Each number is 128 + 32 x the weight over its row's rms, rounded and kept within 0 to 255. Layers, rows and columns count from 0. Numbers have three digits each. The size before them is the row's rms in percent of the matrix's.

# up: layer 4 MLP up, 576x96, rms 0.0961, rows 18-31, columns 0-95
# down: layer 4 MLP down (transposed), 576x96, rms 0.0959, rows 18-31, columns 0-95
up18 081:147121164104128154074085121126098196089137109121114131124171138090089166119158118147103167094109123120130135098103158098147180101101100156158085097160084204112108116058083128133122133096148100099159087189164159160162152123095110129126183179119149064123184130165153128150177096138072167090
down18 083:068086176101155115160183121110175114182132091151151136101104140129122072152152190082117129112105114150155076181158169144108119144112141083110078095120108092077135076173137134114177140124122147098132138092108131167130163097157152095160119083137146070136081149149157145126134144031113058120
up19 094:181131119123093153156091156133113137135118139098083090119123070151129172185139134123102130139148170102103129127147190132138148148151104138146180070132103071097139129146151075166147117141207132097098138090047167154118194113113054106169178117179068105100107116080109153123079119136109130105
down19 095:171095139132135140147109114142108164170129154150093129170103149115144128089121111100137145093108089135106154109125130177162069143067120106084145109135153094082143135079157143118145034107154117211154119210153137136119170149108158106124136116170116075075098129081115156116165137194086166195
up20 091:106145137119120130116172132095072076168105137096152118166171104101062055145090032087177129115135130101179146159196163145144150138105130139140134165134116099115119133131154096061152133115181103151173156070134142121102113115107066131105144113180155183073113152166093180116132121128122135119
down20 094:162117187133080110142097059104067114137085061169099168146064119180170124118116189146104135119083116202151070106116121119124126160143147162111138154205125176152080097133155116091144084135148145125123145133090117155130105080139105169130113133149167157142075178179120162123121141165101122134
up21 123:193051156132163155086127154078100116141129108127203164179172145123107129102140138153155062127178166159108128139096121064168216046129116105136147135094132143092106133116148118056165130119100163111137088114109121182113153153144123147136142106113091137123087098126164111086124148132098141080
down21 124:137135112077176104129081163154073127123102178107129067135138155195110119146132092149119172118113139086197129057131154149122142117145083092099103143156161098188140178136121104151171072147128110200131159114120172104131148124128106145162099035159134169053151088136134113156119131114121152133
up22 099:112137169150110130142180165066158161092095128088123165122104095151132112115076171160146115206184099092085112131076110152165087137101170109135183135095130118136104124123086105151148131152184165114116093107198124103115176102086133149124113138156135067145181152129122119139081085091141043144
down22 085:106138128133171187132151062173110123081143103135170161131161134113107199105141107144110167125091168136111148126066104142108138098121164148132093072145125140070129147119181120123125099073122100111134141173101113108134113143140154124131193021097190144088113099102128173098152117202097147086
up23 085:076132132105152120133141153134142139173156105145147079196094114198106156114149153072147118104167177106114188146114128079129118099188093140085098158089111186095121129083101131089098090085142132130183095105153149068131101181137103189110159129149157168099157143095124161134083174106093165158
down23 087:103132153140117217087169105085130145140195118116168144120161119180129125075128097137105120145123169165146132180097140138145125137072102047156144128141113109036110154089071109113075125157114135098053144177103159123139108134129184122101136091144162098121130140158118100106102133185156093096
up24 107:138123185119124091099163078076168111099154117157123139156114106115126101080130158152186093110192096095143113117060098103104130124074165140097159155160142133121126162135103110181091112099149152141204140204195096127111141101156084090129114158166067150115150103135140166135109129091183080098
down24 103:110163176124093150106140080120120144051123114139077089148095167069164109177121155113128079145038182127132133120145122132169157125165150114151143168100175139068201095147105094121116155123202124122095152143118117116107145125138162141106138063130099096066122187112170149112157136115104154159
up25 098:144096093120135134139157135159106145168111148134203109142138125157109122096152062166145023118114169112104090127140126108177120134118133159126191126083081140124125109149183134101092121158094153125154150071087119132169135108145142073119150077164164049140154111154122164175053101100121157169
down25 104:175079140143147106163069146162191128119165157151064158131092100157172106132151127089129140103110110146137140130150143088132179146101169133135130082097052107112116131083083163080127175101141147163113134159087096162126172090204134081116184165135106120125090091113167097130167133122099062168
up26 093:206168118128099156113138153185177109135134111171112096097160137118150143167126158084131132103190170110162108148120096175119159092148140128110085113100085082065084161128175137172128141150156136094144120118138142077190156046087130183169089175157119104098114088152163154092109134151118087132
down26 098:156150157148156139157136135116141137194133116152021145081154144169180147153155145126125119088103175124134131050101130071189112125120102167151157121112122145076098109064153159082142141091094116160109131114078114209129176145085073103132118104107116118147181135148124183100164114115120130123
up27 102:154157148142136170163141128140109127091125185173190161102116118112132122059134129091146129148102081129076115091097169098125073129201106107149154077151057102144074149121159163108137081114053102145163137165104130183088096176173158146154151129113176140129189095129146117114139090109122082128
down27 104:178154146166177145168098081125142062164172156143138089159109144153203137141125142109114105112085125067142139122126142151095148125105148181095122125184116145119134196097115117086084085149109095160137153171155126114129162105076082120112097180154100084068083148086095179190115133143169133146
up28 118:108182176177128093078142118126137110090119127079114128118175132194138081138182077136057132105163134134147125146098147136120138091116083100099039102091170106143107202098120137159176127145126141118120168103146128121157185102150144130078202158156088147089135126118129135145133197087095133117
down28 109:193126177156156122106141095113147136073106118154120108096153113176132132126148172108073075096142123069110121104101103122132105151057128133140141169182056088124104188070131095113105115144166094114163189145107074149173150130076114125117160165136170145168169117151106122101182121111152160066
up29 099:116115174068121150144091144098176082141117111070124153127114138117093120114149130083140107131191122071161150102168133136170138056166127160092129164151126136114154090171193132147141182096166121170150143083124089084079061102142189144169160117166128170079153116101112188107140121087158128124
down29 106:173169133163155131208116106107102177072103155175114096099158097106074098115140111146114112125154045112113108175103154096151159117165164050140127083099134134146190176131085100113107090125130144125102163125154141145106152137123120179121123080115059175143088150153148098159176161122133085155
up30 095:153179136128135148147168140172113158085123100105138131158168070092097079136114086120131140134166076088182109139156117140147160125090168048165116087187112123116090132105108154084143120160181149161144103073117104119150140127169086133120090155124171126122130196127166118063134121032087143125
down30 100:100112188096114131090150124097119098141113201112112156040185164077119124130141155127136147067139127132120129092134111122061129111069071111124129170131123174060091086124177126124141120108132123146114127165170159151149134169147147123111132082127115185121161078061119186159154166176125154167
up31 100:165178135101124169110119110135117084140166125075148121111184150185124152114147089181092088125146098108085134150083117117125164159093116134112101148151120159089187076093120089140106100158137115145157167117077089148215152126084211141128103076151114135082183180111168123174131102133131096122
down31 093:159120169166093158123186164122145102124147108132120213165151100156125100121145134047199103149149119092081144137132135215108105090135094119161133085183074118107080174138125165109121133099122180090097103097131113124115138135075141157124120190102087088109107147117129080116121189151114152098